From a checkpoint of a small transformer trained on Wikipedia.
Size: 16 layers, width 192, 2 heads of 96, MLP 448 SwiGLU, vocabulary 8192, 9.64M parameters.
Architecture: RMSNorm before each block, rotary positions, no biases in attention or MLP.
Each number is 200 + 20 x the weight over its row's rms, rounded and kept within 0 to 999. Layers, rows and columns count from 0. The size before them is the row's rms in percent of the matrix's.

# down: layer 8 MLP down (transposed), 448x192, rms 0.04, rows 259-293, columns 64-127
# gate: layer 8 MLP gate, 448x192, rms 0.101, rows 260-294, columns 64-127
# up: layer 8 MLP up, 448x192, rms 0.101, rows 260-294, columns 64-127
down259,104,156,224,244,184,204,197,199,245,248,191,211,179,189,191,187,177,210,213,204,191,185,185,197,192,198,234,192,198,207,166,195,201,190,205,232,169,194,204,182,166,190,212,178,193,189,181,208,192,247,206,222,188,186,200,183,182,196,206,225,164,182,210,186,199
gate260,104,214,219,164,182,222,204,191,218,201,183,208,167,201,195,181,197,172,216,186,198,196,188,210,182,230,195,194,227,207,175,188,197,225,180,227,199,218,203,210,234,214,219,196,179,207,204,176,203,213,181,206,184,188,178,177,190,179,197,176,135,187,214,188,205
up260,100,190,211,178,196,197,192,200,271,205,223,187,175,168,184,204,214,215,202,207,236,208,204,220,205,227,183,191,209,193,216,193,207,212,169,184,192,205,211,221,200,204,229,204,171,193,178,172,218,223,170,194,165,171,212,174,222,206,200,148,159,165,219,189,236
down260,101,208,209,197,222,153,233,154,217,228,194,161,177,192,222,196,215,207,215,181,187,189,205,203,203,205,179,189,222,168,179,186,195,203,168,237,186,159,219,232,214,217,199,220,172,184,178,213,216,215,188,221,222,194,194,164,196,158,221,206,168,173,210,192,210
gate261,108,197,175,223,222,215,180,224,222,191,195,219,178,206,227,182,204,211,206,205,181,184,162,170,208,221,183,204,188,187,202,232,213,175,182,201,188,233,189,234,196,189,203,193,173,186,184,203,168,201,199,193,190,225,188,212,160,204,211,206,221,194,196,225,219
up261,105,180,197,171,191,198,216,212,197,197,238,237,206,216,213,202,191,180,190,191,184,216,200,209,184,244,190,234,212,217,200,210,188,156,171,234,196,193,216,184,207,207,193,220,209,175,216,178,193,187,191,230,215,188,153,156,198,205,185,218,191,226,202,191,161
down261,106,212,185,221,201,231,191,181,177,199,191,206,225,246,199,213,237,194,219,208,211,208,219,206,193,196,214,212,161,235,177,209,185,192,217,214,187,222,171,216,207,202,195,222,245,226,232,194,237,226,189,217,212,194,195,222,205,237,172,211,187,182,170,213,165
gate262,115,184,234,191,216,204,197,171,201,218,189,179,188,210,209,214,197,180,195,202,184,186,169,182,185,178,232,203,202,164,187,197,227,173,190,194,251,214,197,193,183,204,186,213,231,204,174,171,213,159,190,224,211,217,196,172,219,220,167,211,157,179,195,161,201
up262,110,183,233,179,232,236,199,197,220,217,181,199,226,235,169,192,174,197,207,213,210,202,176,197,223,198,202,182,189,200,209,195,223,234,196,157,181,224,185,214,149,216,179,190,210,219,202,155,185,174,190,199,203,184,184,202,172,189,202,205,173,210,213,208,196
down262,106,187,215,202,193,208,227,170,190,187,210,190,214,208,180,209,208,201,207,197,212,216,197,199,222,192,194,184,253,160,187,174,217,195,181,191,310,226,190,227,197,218,183,182,209,253,203,195,197,192,180,187,209,169,193,192,228,198,203,198,192,203,172,185,192
gate263,098,165,193,182,188,187,204,194,196,230,217,201,192,252,249,241,208,178,175,223,215,218,181,210,207,197,180,221,197,177,222,181,202,205,232,183,191,203,169,202,229,166,249,216,196,214,203,203,201,192,196,176,198,220,245,180,192,172,207,210,227,226,189,172,204
up263,102,202,203,222,229,210,203,203,207,187,188,207,225,222,193,214,215,243,188,152,210,213,196,201,197,194,184,212,200,203,227,226,208,194,204,181,213,196,162,156,210,191,188,193,178,219,169,167,196,184,196,214,226,212,198,212,226,207,188,215,201,204,189,195,202
down263,105,204,197,192,231,197,194,234,214,195,206,181,204,205,196,169,174,184,174,187,219,212,200,215,195,193,215,174,163,227,227,198,175,212,187,196,186,220,160,203,196,209,207,257,192,199,226,206,176,217,195,228,161,186,204,205,221,208,214,181,197,195,189,203,198
gate264,096,212,214,196,210,226,201,227,232,194,209,197,240,205,213,180,192,181,202,214,210,219,203,169,222,205,222,202,193,211,209,226,200,187,226,187,216,184,198,223,195,219,215,220,248,193,219,147,223,198,204,235,229,197,210,182,182,171,188,225,196,195,191,218,227
up264,095,214,225,196,196,196,196,231,173,194,190,182,186,208,209,178,194,165,215,206,196,204,169,183,208,196,203,199,193,222,220,213,209,233,186,193,174,195,185,186,188,209,217,183,196,226,206,197,187,192,232,154,204,169,201,227,199,200,229,174,217,196,219,204,204
down264,099,194,205,193,235,224,188,202,187,211,205,202,225,218,212,172,191,200,198,227,173,201,214,195,228,199,173,196,171,231,198,191,187,165,216,216,197,193,221,218,190,206,196,235,199,228,197,185,223,188,186,259,206,181,241,210,222,206,197,226,182,211,183,221,209
gate265,097,210,217,195,188,171,182,209,178,165,185,188,207,229,191,222,165,190,201,200,196,187,220,213,198,188,228,199,159,189,210,237,186,159,177,196,225,224,179,225,188,201,174,210,212,223,181,215,193,221,240,192,199,213,171,212,202,181,248,196,220,230,184,199,203
up265,096,207,201,139,215,216,176,207,183,151,181,193,202,198,227,179,197,226,198,215,188,224,205,194,220,201,185,192,207,200,237,174,217,217,169,176,208,197,196,209,204,224,184,246,176,214,227,244,215,189,186,193,203,208,203,205,190,172,181,183,176,212,201,223,188
down265,095,196,176,206,228,200,226,196,196,235,233,186,181,212,206,203,199,194,189,193,234,167,193,202,226,196,237,195,190,193,203,194,188,200,210,209,175,174,200,198,174,196,204,183,225,178,218,198,174,157,225,201,215,194,185,198,211,235,210,217,205,189,220,205,218
gate266,097,199,187,217,205,225,214,222,167,198,192,179,185,167,207,194,204,220,183,173,179,166,190,202,184,207,225,204,185,272,193,231,191,229,194,204,190,205,168,206,218,227,208,185,172,175,161,186,224,217,230,172,215,167,201,185,193,206,191,212,219,214,180,184,226
up266,088,206,223,189,194,204,199,218,191,185,187,249,241,250,184,201,216,177,202,206,213,244,222,226,171,204,185,192,197,155,177,175,207,223,217,154,221,195,175,209,207,176,170,187,200,183,199,189,190,169,164,225,206,210,199,231,182,201,176,170,181,207,222,206,233
down266,098,204,203,200,187,198,201,231,190,207,230,169,184,194,190,197,179,209,199,191,207,149,200,182,208,181,206,200,197,253,207,203,196,197,175,213,168,191,195,192,220,244,220,225,208,173,181,203,193,222,220,213,202,163,184,186,225,163,194,182,187,191,161,214,201
gate267,093,199,181,227,233,189,184,199,191,197,197,192,212,203,181,157,229,219,208,225,218,214,178,189,182,187,212,198,193,203,202,224,199,221,141,212,206,233,203,207,215,190,161,227,180,232,215,234,218,185,216,214,174,217,215,223,177,218,199,199,204,197,218,214,215
up267,098,203,176,216,232,219,159,186,212,209,228,179,177,208,193,204,192,187,202,211,185,227,189,197,184,195,211,189,189,181,202,184,172,215,212,208,205,245,178,226,226,180,184,217,210,217,199,192,212,200,231,201,196,187,186,197,170,167,225,187,209,193,219,195,207
down267,099,209,224,202,207,180,202,222,201,221,209,183,191,208,212,191,225,242,208,157,176,184,201,197,209,200,209,171,243,176,230,218,218,194,197,217,218,169,176,172,209,224,230,186,196,199,204,233,205,190,203,217,208,209,192,157,195,203,199,210,218,180,210,216,174
gate268,123,196,225,174,217,230,200,184,179,197,217,205,163,216,173,214,227,214,200,208,207,205,187,162,162,197,208,199,223,158,214,198,208,221,227,187,270,215,189,208,190,199,172,215,224,196,179,211,212,225,210,209,161,189,197,194,197,209,193,174,208,180,241,241,177
up268,139,217,207,208,173,198,208,238,197,200,197,211,181,198,172,159,211,201,221,190,176,221,215,189,215,203,213,186,185,193,192,176,195,196,190,198,238,191,216,199,213,188,150,228,218,176,193,176,191,206,178,187,215,201,192,176,208,196,207,219,201,196,224,207,189
down268,114,176,202,186,178,197,215,173,218,219,172,196,171,247,208,218,206,183,186,174,204,190,191,190,236,209,242,185,210,118,171,176,194,199,227,177,211,184,229,189,218,226,175,207,213,188,186,186,178,192,207,179,215,228,199,195,183,212,206,203,229,213,168,166,235
gate269,100,174,223,228,211,198,202,209,172,222,206,224,204,188,210,170,176,193,203,208,202,211,202,213,211,216,201,187,200,179,219,190,209,176,188,183,214,195,188,209,206,200,205,173,163,164,203,215,227,220,188,210,224,196,170,196,181,170,193,171,129,217,175,238,181
up269,104,206,200,220,215,197,210,197,214,192,201,228,187,199,224,212,196,199,241,196,177,190,231,195,193,163,209,214,202,212,183,187,183,202,223,230,209,218,207,193,205,219,216,183,218,204,214,234,214,172,166,209,167,201,189,187,185,193,217,191,211,218,229,211,209
down269,100,219,210,172,238,218,211,216,196,182,204,189,210,220,207,198,195,161,239,191,207,211,212,168,183,187,207,206,163,220,174,203,189,167,212,195,170,219,219,193,215,197,209,211,215,210,242,173,196,217,217,231,197,201,187,197,218,188,192,197,185,226,161,175,173
gate270,099,231,178,216,198,187,200,183,209,224,188,194,207,198,196,225,199,209,198,240,187,174,221,198,201,213,194,221,224,175,189,181,200,166,233,193,210,195,169,173,229,185,182,196,214,217,209,221,201,182,244,193,212,188,194,215,220,209,235,190,175,219,233,229,186
up270,107,176,166,225,165,179,233,208,176,179,182,206,212,192,174,208,178,219,172,190,192,211,239,249,216,238,193,216,186,207,183,169,182,206,216,193,195,236,181,183,194,183,193,246,199,208,235,217,198,206,220,198,209,180,178,186,222,199,204,213,190,190,190,233,211
down270,099,180,211,208,223,148,168,188,220,219,216,211,206,237,234,199,233,195,192,191,204,187,200,205,196,212,213,177,205,189,194,204,215,195,206,176,214,205,203,176,221,180,189,202,198,211,162,205,217,197,220,219,190,202,189,186,224,195,188,208,228,185,211,195,185
gate271,086,211,182,212,184,187,187,197,194,224,185,196,176,199,187,203,209,215,167,192,168,204,202,176,176,207,222,205,180,187,221,201,203,203,208,187,209,191,253,192,195,216,183,205,236,199,181,188,216,208,188,169,198,201,181,203,193,218,195,182,205,191,193,210,214
up271,094,214,194,194,207,206,221,207,192,211,224,198,212,198,192,203,181,207,151,220,170,238,212,172,213,199,223,199,170,241,209,228,201,214,240,178,189,192,210,208,182,200,218,222,206,182,184,213,182,220,194,159,220,188,174,198,202,250,209,173,234,205,216,182,194
down271,088,195,216,179,185,192,179,192,230,202,224,188,157,180,203,225,181,193,190,200,201,154,195,181,164,220,212,186,197,208,201,217,185,186,168,200,177,217,204,201,196,175,173,197,163,183,191,174,184,212,186,194,200,215,176,200,223,154,207,216,196,227,172,171,180
gate272,103,152,202,201,236,191,215,176,205,159,197,213,206,198,223,195,213,198,186,211,188,223,197,219,194,200,202,199,193,188,202,210,193,180,190,155,198,187,187,198,240,211,211,213,214,185,174,214,204,208,182,252,177,176,211,205,205,206,191,213,217,197,168,234,203
up272,103,215,234,201,212,214,190,166,243,214,193,155,202,203,177,203,233,161,199,182,184,157,210,197,201,213,207,204,176,193,192,181,213,230,222,175,221,221,224,173,178,198,171,194,207,195,178,211,174,220,229,207,213,192,174,185,195,216,198,182,171,177,194,228,211
down272,102,192,216,181,206,173,220,192,209,178,200,184,256,226,197,225,202,199,190,210,210,212,210,217,185,216,174,187,192,201,203,225,190,174,210,198,196,168,216,181,190,169,196,216,199,183,194,179,155,165,209,241,184,183,196,221,216,222,190,180,187,184,204,192,222
gate273,099,216,197,189,216,202,217,220,196,186,198,170,193,177,161,235,179,212,196,221,190,209,181,184,190,225,196,192,211,172,189,206,189,202,218,197,208,173,231,168,219,218,177,246,220,220,173,211,201,203,221,199,196,198,204,237,199,184,224,175,206,190,210,197,201
up273,091,220,142,210,188,164,186,203,207,164,198,189,224,198,225,204,189,228,213,213,202,155,208,194,213,158,222,175,207,224,206,192,190,246,209,224,187,216,204,195,189,170,198,205,232,207,178,205,174,198,204,229,206,194,156,180,213,225,235,216,158,203,198,184,210
down273,099,224,242,206,225,195,192,199,204,199,201,230,193,220,192,185,217,168,217,190,196,203,204,199,213,176,213,218,214,219,203,216,179,180,166,191,132,217,197,201,205,217,179,213,200,179,198,239,230,201,186,171,204,227,206,175,199,189,234,188,172,190,132,227,167
gate274,100,235,209,191,189,187,203,186,229,191,203,224,225,153,209,196,183,203,192,231,174,196,237,204,206,210,177,179,173,210,168,193,196,163,222,219,215,223,178,204,173,190,199,223,174,196,195,209,195,246,202,179,217,210,209,203,179,173,177,185,233,192,169,204,195
up274,096,211,189,184,184,168,209,223,247,209,222,236,174,183,180,177,230,196,203,198,189,175,201,190,204,199,232,206,183,222,177,196,177,196,206,187,221,184,257,178,218,239,216,194,209,209,193,202,156,170,179,178,203,205,183,169,160,168,205,220,213,210,160,204,200
down274,101,211,185,218,192,186,202,210,191,176,187,156,198,219,224,221,213,197,229,174,215,199,206,189,185,198,192,206,177,173,233,204,177,174,216,208,223,198,181,190,236,229,189,147,196,170,184,195,186,176,156,248,192,212,201,204,182,236,198,220,224,235,152,170,210
gate275,097,219,212,201,214,186,216,207,191,195,212,188,210,187,215,210,227,181,176,160,247,212,200,214,194,171,208,224,194,193,203,198,209,195,224,188,175,214,202,197,181,222,171,193,218,210,204,171,222,186,199,263,198,191,183,210,207,186,211,219,226,214,208,193,194
up275,103,228,212,165,203,192,169,204,224,164,217,225,209,204,200,167,214,156,172,198,187,248,196,204,203,203,218,189,198,209,186,210,209,205,182,217,157,199,179,216,209,184,226,213,196,202,185,188,210,194,181,222,175,212,219,197,204,203,203,163,194,205,204,233,189
down275,104,182,196,236,201,190,204,188,170,209,230,228,216,253,209,209,191,226,218,196,228,193,190,210,218,224,183,222,230,206,192,218,182,207,188,214,233,193,195,222,195,167,183,179,236,196,181,191,213,193,206,184,199,193,209,174,180,207,220,189,214,204,208,193,231
gate276,096,196,173,208,204,198,225,194,185,186,174,176,208,201,249,225,191,226,218,203,196,203,204,183,204,202,234,195,201,212,184,217,212,188,167,195,198,193,234,184,200,201,196,206,199,214,231,204,195,205,201,200,201,201,220,230,176,200,208,204,193,201,225,211,181
up276,096,183,169,180,202,212,198,233,204,202,196,201,255,201,182,174,212,184,221,201,191,194,180,219,201,225,212,202,199,196,176,183,199,194,220,213,209,232,217,205,233,169,191,208,213,190,231,219,190,197,197,227,242,213,239,216,214,174,191,213,202,221,175,187,224
down276,096,180,183,209,225,188,193,215,239,157,170,205,157,186,207,194,179,207,189,198,200,177,187,223,218,205,211,249,173,232,186,227,191,215,242,199,195,238,220,204,239,198,196,230,207,194,222,199,195,231,173,165,226,215,217,176,217,200,142,207,217,213,174,215,203
gate277,100,195,195,189,195,215,204,205,205,180,186,209,205,201,197,217,220,179,179,173,185,217,169,198,193,180,218,181,172,192,200,172,180,193,161,220,196,197,189,227,231,200,200,201,172,238,201,203,211,194,164,212,177,199,194,184,213,172,222,183,177,215,228,209,220
up277,100,220,197,209,220,244,171,178,236,184,223,181,203,201,193,219,208,264,207,194,206,185,210,233,202,210,200,199,189,241,187,210,213,195,194,191,201,210,192,154,183,212,200,185,185,169,217,180,205,183,208,189,233,183,206,184,222,201,189,191,218,191,197,198,164
down277,100,221,197,201,169,205,159,170,218,160,196,193,228,213,210,183,228,206,224,181,187,180,198,207,170,210,210,171,186,192,171,191,173,204,203,194,152,178,200,233,217,198,210,261,182,182,211,169,208,176,214,209,198,194,186,197,234,186,172,227,182,165,203,194,177
gate278,099,214,190,209,184,181,192,204,212,150,186,200,206,187,187,204,184,227,215,156,183,212,199,203,217,197,226,199,216,185,186,219,221,246,193,193,199,207,190,200,207,186,218,153,226,164,197,218,199,182,219,192,187,179,215,226,199,221,211,215,171,189,218,223,163
up278,097,215,194,202,151,220,184,198,205,159,200,199,223,176,202,234,190,218,195,177,194,195,217,174,174,188,205,192,193,165,208,226,192,177,179,192,219,150,182,157,225,210,230,202,231,182,193,221,188,184,181,178,194,160,169,199,213,189,191,196,207,205,205,207,214
down278,097,188,194,192,223,204,224,222,193,219,193,228,205,177,206,199,187,231,205,200,170,228,179,160,218,228,178,197,197,216,208,211,224,215,194,206,194,192,188,200,201,213,198,174,195,189,191,191,213,207,191,196,174,210,207,217,191,210,150,150,182,208,173,212,207
gate279,099,205,217,182,237,180,178,208,196,221,193,206,188,182,205,192,199,223,213,225,195,194,230,202,177,190,153,209,208,191,239,209,182,216,178,225,178,199,183,225,216,195,172,186,226,206,189,213,212,194,166,203,205,177,259,192,179,169,224,207,173,189,170,207,168
up279,098,194,177,231,207,196,213,197,253,186,186,178,225,150,220,205,169,236,183,206,173,213,211,188,200,215,226,206,236,218,228,203,230,220,221,203,222,210,198,209,188,183,197,168,191,191,180,215,196,216,200,198,234,208,198,159,186,219,197,189,196,218,191,189,198
down279,097,184,235,199,240,202,186,185,214,183,177,206,224,205,227,214,191,172,181,210,207,180,194,208,249,212,231,213,219,174,183,235,195,219,242,190,208,212,227,191,216,226,208,159,200,179,168,224,217,226,221,184,214,208,179,216,195,203,177,184,205,215,155,201,202
gate280,097,218,175,249,235,209,163,227,192,196,191,215,169,206,176,222,200,224,167,203,214,227,182,168,197,178,166,173,205,207,222,190,204,203,213,170,213,164,212,182,203,248,205,162,201,203,195,215,225,198,193,181,206,226,190,230,216,236,187,191,237,189,192,220,224
up280,095,195,192,190,183,182,253,229,199,214,219,215,205,214,244,190,213,196,218,194,215,175,213,181,214,202,173,228,209,216,230,205,180,197,159,233,189,230,203,219,221,195,225,216,191,207,205,190,182,222,193,173,206,184,200,214,202,191,202,215,206,220,174,204,172
down280,093,182,239,190,202,198,181,215,240,217,225,208,202,185,213,225,207,186,215,190,198,174,190,203,219,190,216,222,219,188,194,203,223,252,206,211,160,178,217,218,207,185,212,191,209,206,187,197,212,198,177,239,178,197,185,186,175,173,220,218,188,189,200,204,180
gate281,098,209,182,202,251,195,153,211,205,230,205,217,181,142,195,199,195,194,205,228,199,199,174,188,184,195,216,198,229,161,211,201,202,216,228,180,220,191,219,198,199,243,201,178,196,202,194,207,179,194,181,207,235,199,204,211,219,183,197,169,191,178,171,203,185
up281,098,192,156,210,194,218,206,203,211,257,197,207,222,184,194,200,224,167,224,168,191,187,195,213,207,207,200,197,186,184,220,209,207,197,198,194,229,207,230,206,166,213,189,210,220,209,208,219,193,195,184,215,178,185,172,204,170,193,213,187,205,208,186,208,213
down281,101,180,205,173,211,196,212,201,230,173,202,163,189,239,218,187,264,214,184,195,187,202,215,204,206,196,189,196,195,189,193,209,199,197,202,192,164,191,220,199,221,217,176,182,193,189,199,183,215,179,208,207,196,224,207,201,216,197,210,185,190,235,217,194,192
gate282,094,193,173,196,208,181,200,211,229,218,242,206,178,187,205,205,219,205,200,182,188,203,206,186,199,199,235,225,195,182,205,217,223,209,210,171,189,212,181,180,197,183,214,160,173,167,182,170,242,197,182,234,181,174,190,180,217,173,180,204,181,173,183,236,230
up282,096,195,199,206,210,231,189,208,190,187,215,205,191,184,228,184,224,224,172,215,220,208,197,203,149,199,157,179,210,239,191,185,175,166,176,206,194,182,212,194,213,215,183,181,191,235,206,217,222,176,174,217,199,196,203,203,182,203,196,179,200,177,164,225,192
down282,095,209,166,204,190,220,186,219,219,232,216,190,191,198,242,209,232,228,199,192,227,205,209,135,206,156,183,186,181,218,211,173,193,164,179,217,172,216,229,223,177,204,216,202,163,213,176,206,226,201,166,207,196,215,211,190,203,209,206,162,222,187,213,206,206
gate283,098,198,232,197,193,230,239,176,206,189,188,222,206,253,169,203,210,211,175,212,190,212,155,215,203,193,183,219,224,192,189,217,156,194,199,200,225,221,186,199,219,176,195,203,199,219,209,202,221,214,208,234,207,212,167,167,187,150,164,210,178,199,207,211,212
up283,097,194,225,207,185,209,202,190,182,213,184,164,164,203,206,218,183,185,206,186,213,184,162,211,195,215,185,181,181,201,188,220,175,232,198,185,155,237,253,187,202,200,203,194,230,207,195,226,182,201,192,195,192,220,173,185,174,189,206,196,144,192,205,203,190
down283,100,188,200,220,187,197,197,179,200,218,247,193,185,207,170,195,146,188,188,182,238,207,198,179,173,190,207,221,228,250,207,176,197,219,195,220,208,172,213,200,201,186,249,201,190,229,206,200,207,234,210,226,213,198,173,191,233,206,182,217,232,201,203,206,208
gate284,097,201,195,194,203,209,176,181,206,236,196,219,204,194,179,243,191,202,172,174,194,205,204,190,231,178,223,187,171,199,204,231,167,182,195,177,167,225,219,173,193,186,222,193,212,213,205,201,222,175,235,212,165,201,204,214,185,177,211,217,188,203,228,222,186
up284,096,176,201,216,192,211,185,202,193,202,184,186,244,213,213,205,172,210,173,191,160,214,237,221,200,221,188,193,217,216,212,173,187,209,197,200,223,199,171,180,219,212,178,200,198,233,232,206,174,223,175,219,212,222,218,186,213,229,190,208,178,187,171,207,195
down284,099,188,191,180,166,226,218,176,184,190,219,243,201,185,191,187,202,182,188,192,214,178,203,213,209,190,188,176,189,223,172,234,207,192,184,199,208,225,193,191,206,220,189,203,203,222,204,163,197,199,211,185,198,211,171,234,186,204,214,230,212,207,238,206,210
gate285,091,234,204,233,217,216,190,206,190,198,174,219,179,217,174,205,170,178,195,210,204,167,200,220,191,196,195,186,222,176,198,191,171,194,221,203,196,242,184,196,205,203,211,198,198,139,195,224,195,200,176,192,166,163,197,200,207,214,221,205,207,198,183,242,206
up285,098,178,127,205,216,215,228,179,211,232,225,203,209,216,202,207,192,169,169,202,180,250,204,226,181,233,185,197,192,226,203,225,224,195,184,212,232,170,225,193,169,166,225,217,195,168,189,228,193,214,233,180,229,204,204,181,174,198,164,178,193,198,195,188,232
down285,101,209,181,234,216,227,200,185,183,187,219,205,189,223,188,219,196,174,206,184,193,201,187,186,207,197,199,173,186,184,214,186,204,174,215,196,231,176,203,210,196,157,189,186,196,198,192,224,202,217,217,158,202,187,249,183,172,202,185,212,225,207,203,178,198
gate286,100,179,201,209,197,186,200,222,206,185,186,209,217,157,180,206,195,207,179,199,192,224,192,204,198,207,224,219,191,173,210,182,217,192,210,214,221,207,194,196,209,243,182,182,269,197,199,224,217,187,205,187,220,182,193,210,205,208,226,223,191,212,199,179,190
up286,104,206,229,187,185,217,158,212,174,182,202,195,198,228,193,203,180,192,202,198,212,234,192,179,203,194,238,213,202,235,215,193,202,225,192,194,165,227,211,203,227,231,233,190,242,195,179,184,233,222,188,169,192,173,188,192,207,211,231,220,173,217,226,195,179
down286,095,209,217,203,195,176,154,184,219,154,179,191,197,172,190,179,153,208,194,207,208,216,188,199,196,199,174,212,228,172,156,190,178,196,210,190,209,196,194,172,190,188,198,170,201,205,172,201,204,188,209,157,224,182,195,186,198,233,212,196,210,164,209,194,186
gate287,104,202,229,178,244,205,205,213,214,201,230,175,147,215,227,243,211,195,188,209,160,203,205,215,199,213,181,183,205,210,223,211,220,220,228,189,183,191,187,209,189,248,217,220,161,188,217,193,188,200,186,192,200,198,186,210,181,216,198,193,188,214,214,207,179
up287,107,190,215,200,187,196,208,166,176,203,249,168,181,181,191,188,193,147,235,176,231,178,225,196,200,212,176,156,219,204,209,155,202,175,209,232,211,210,209,202,168,188,182,199,232,227,214,218,209,181,211,184,201,179,238,196,153,212,206,208,212,205,204,156,203
down287,107,191,216,233,151,178,200,205,156,217,187,221,232,190,197,208,220,181,196,186,222,205,172,199,202,198,184,168,198,194,211,210,204,211,210,195,159,187,185,185,216,192,199,174,213,225,196,225,207,193,208,167,167,221,221,204,198,186,192,243,213,196,239,209,206
gate288,085,177,220,211,206,198,200,181,174,225,240,199,208,196,211,207,211,191,158,188,201,177,214,204,238,219,191,211,186,193,214,197,183,214,206,158,188,202,193,202,162,256,187,178,192,172,243,183,216,202,199,189,177,216,225,199,199,196,164,169,166,190,201,201,207
up288,096,221,184,197,206,185,183,185,205,210,211,185,231,253,191,178,200,199,199,219,237,213,200,181,223,191,207,235,195,226,226,192,189,229,160,178,214,186,163,202,210,192,211,172,209,169,208,161,204,176,241,191,223,229,199,187,196,204,176,179,221,207,200,204,212
down288,090,175,196,211,173,195,193,200,191,164,186,174,190,187,192,243,224,185,175,208,183,169,227,216,209,198,199,189,230,204,190,242,193,172,145,200,168,192,190,181,217,233,198,173,187,196,198,215,196,190,214,184,158,217,180,204,190,214,219,233,196,208,186,200,188
gate289,098,207,221,192,181,158,201,197,204,195,206,194,191,168,230,193,206,177,170,224,180,188,174,218,214,223,189,216,224,175,200,206,188,159,185,195,203,191,161,174,202,196,193,181,188,198,227,185,218,203,187,224,190,223,241,192,180,181,193,203,179,204,233,191,210
up289,095,233,200,223,185,175,193,164,226,207,177,213,165,205,209,224,184,181,221,195,243,210,210,213,211,184,241,183,171,201,195,204,213,185,168,240,187,199,217,199,204,222,235,199,216,194,207,245,185,154,236,171,179,174,207,199,184,224,175,143,214,214,190,179,171
down289,096,213,193,220,213,185,224,240,184,203,144,210,213,224,191,206,181,188,190,241,207,170,202,156,222,227,164,205,221,209,202,189,234,208,207,194,208,204,203,195,228,203,172,183,204,216,184,200,185,191,223,218,179,196,163,227,246,183,189,202,162,201,217,232,217
gate290,108,197,196,205,211,204,218,188,196,216,188,185,176,233,192,199,198,216,156,204,178,175,228,204,210,177,207,193,201,195,202,184,196,189,201,190,177,199,218,240,192,206,181,211,249,181,184,231,210,217,241,152,237,173,178,182,169,181,208,175,188,198,178,182,217
up290,104,183,198,245,185,155,185,212,199,232,199,201,182,195,196,205,179,227,185,194,181,246,219,202,178,224,168,207,180,215,197,158,200,191,154,206,202,171,193,194,198,209,169,221,222,189,195,208,205,210,177,165,201,198,208,186,217,202,201,218,184,189,185,199,231
down290,101,241,226,163,202,184,186,197,210,184,189,160,187,214,166,218,212,196,181,184,232,194,194,236,211,211,186,211,217,168,223,208,189,195,172,214,184,195,191,194,234,214,183,233,163,173,192,159,212,187,212,187,189,171,199,170,187,170,164,165,151,171,209,239,175
gate291,097,164,206,202,203,222,193,176,226,201,207,173,210,236,197,186,190,167,216,187,182,210,174,216,200,207,206,213,210,187,218,176,221,206,207,211,191,218,216,227,238,182,188,166,192,222,215,186,199,188,168,204,232,207,213,194,231,175,208,180,164,195,213,268,210
up291,094,227,215,181,196,164,211,213,175,177,198,215,187,174,238,172,219,205,217,194,220,204,243,199,203,208,182,194,196,204,237,223,216,218,202,220,194,202,187,203,178,187,199,225,199,153,198,175,239,209,200,168,210,229,160,202,195,230,185,211,198,190,181,187,175
down291,098,182,192,192,191,157,225,202,225,194,208,197,236,251,194,185,234,196,209,179,182,226,194,197,213,193,216,208,168,222,174,199,220,198,213,211,197,202,197,179,203,203,219,161,221,193,231,226,198,199,216,194,172,200,208,174,189,208,180,176,163,206,227,223,179
gate292,093,211,195,166,193,213,193,201,216,232,215,223,200,175,219,216,242,142,215,183,175,196,187,146,209,210,208,241,183,180,185,193,225,178,200,218,236,208,227,195,201,170,162,183,211,203,222,226,186,206,219,206,201,179,182,188,190,218,204,229,210,201,181,179,206
up292,095,180,205,217,200,216,191,171,186,207,187,238,192,215,200,205,206,187,185,164,178,223,194,172,225,174,206,186,220,215,162,214,204,202,204,178,187,200,206,220,202,188,210,200,200,194,214,245,184,201,213,184,220,201,203,209,217,166,179,188,199,194,193,225,180
down292,093,205,183,187,181,214,207,226,177,190,198,207,194,210,224,247,225,215,216,208,222,181,201,177,169,218,215,223,202,220,195,217,156,166,168,231,200,190,190,215,201,172,200,230,215,211,217,212,219,207,202,204,239,190,206,214,212,208,197,231,185,223,209,186,172
gate293,101,196,184,193,240,201,180,185,219,223,199,187,207,179,216,200,228,212,177,193,187,220,191,206,249,231,236,209,200,188,197,157,193,208,205,199,189,170,202,217,216,214,192,199,207,190,218,239,218,195,202,185,232,180,205,187,189,194,210,165,177,138,204,199,175
up293,102,211,155,223,172,211,197,228,185,154,230,197,170,194,239,218,165,197,198,184,201,169,195,208,207,235,210,170,190,188,159,176,230,196,204,228,210,201,219,187,229,180,215,199,180,180,202,183,188,184,193,212,214,223,167,212,211,195,172,200,203,224,214,189,192
down293,100,241,205,228,186,206,188,206,215,218,175,184,196,184,223,168,190,213,200,171,198,225,215,179,168,188,232,210,168,165,181,193,176,216,198,175,224,194,219,190,192,200,176,209,156,195,204,187,187,212,213,198,214,196,171,222,178,196,179,200,207,184,210,166,171
gate294,102,220,226,226,199,200,187,174,176,170,222,179,166,200,183,234,229,217,222,204,177,202,190,214,186,171,190,226,227,194,210,202,171,190,205,208,157,205,199,186,200,209,195,218,181,223,183,167,205,202,207,220,239,167,196,252,187,183,209,184,176,191,177,195,216
up294,100,216,220,184,215,226,156,206,201,186,204,234,180,174,205,192,189,236,195,182,225,211,224,171,222,147,219,219,220,233,178,224,201,248,194,210,178,231,202,220,205,159,209,148,215,166,190,169,179,222,197,201,195,234,204,200,214,184,180,181,172,197,187,207,171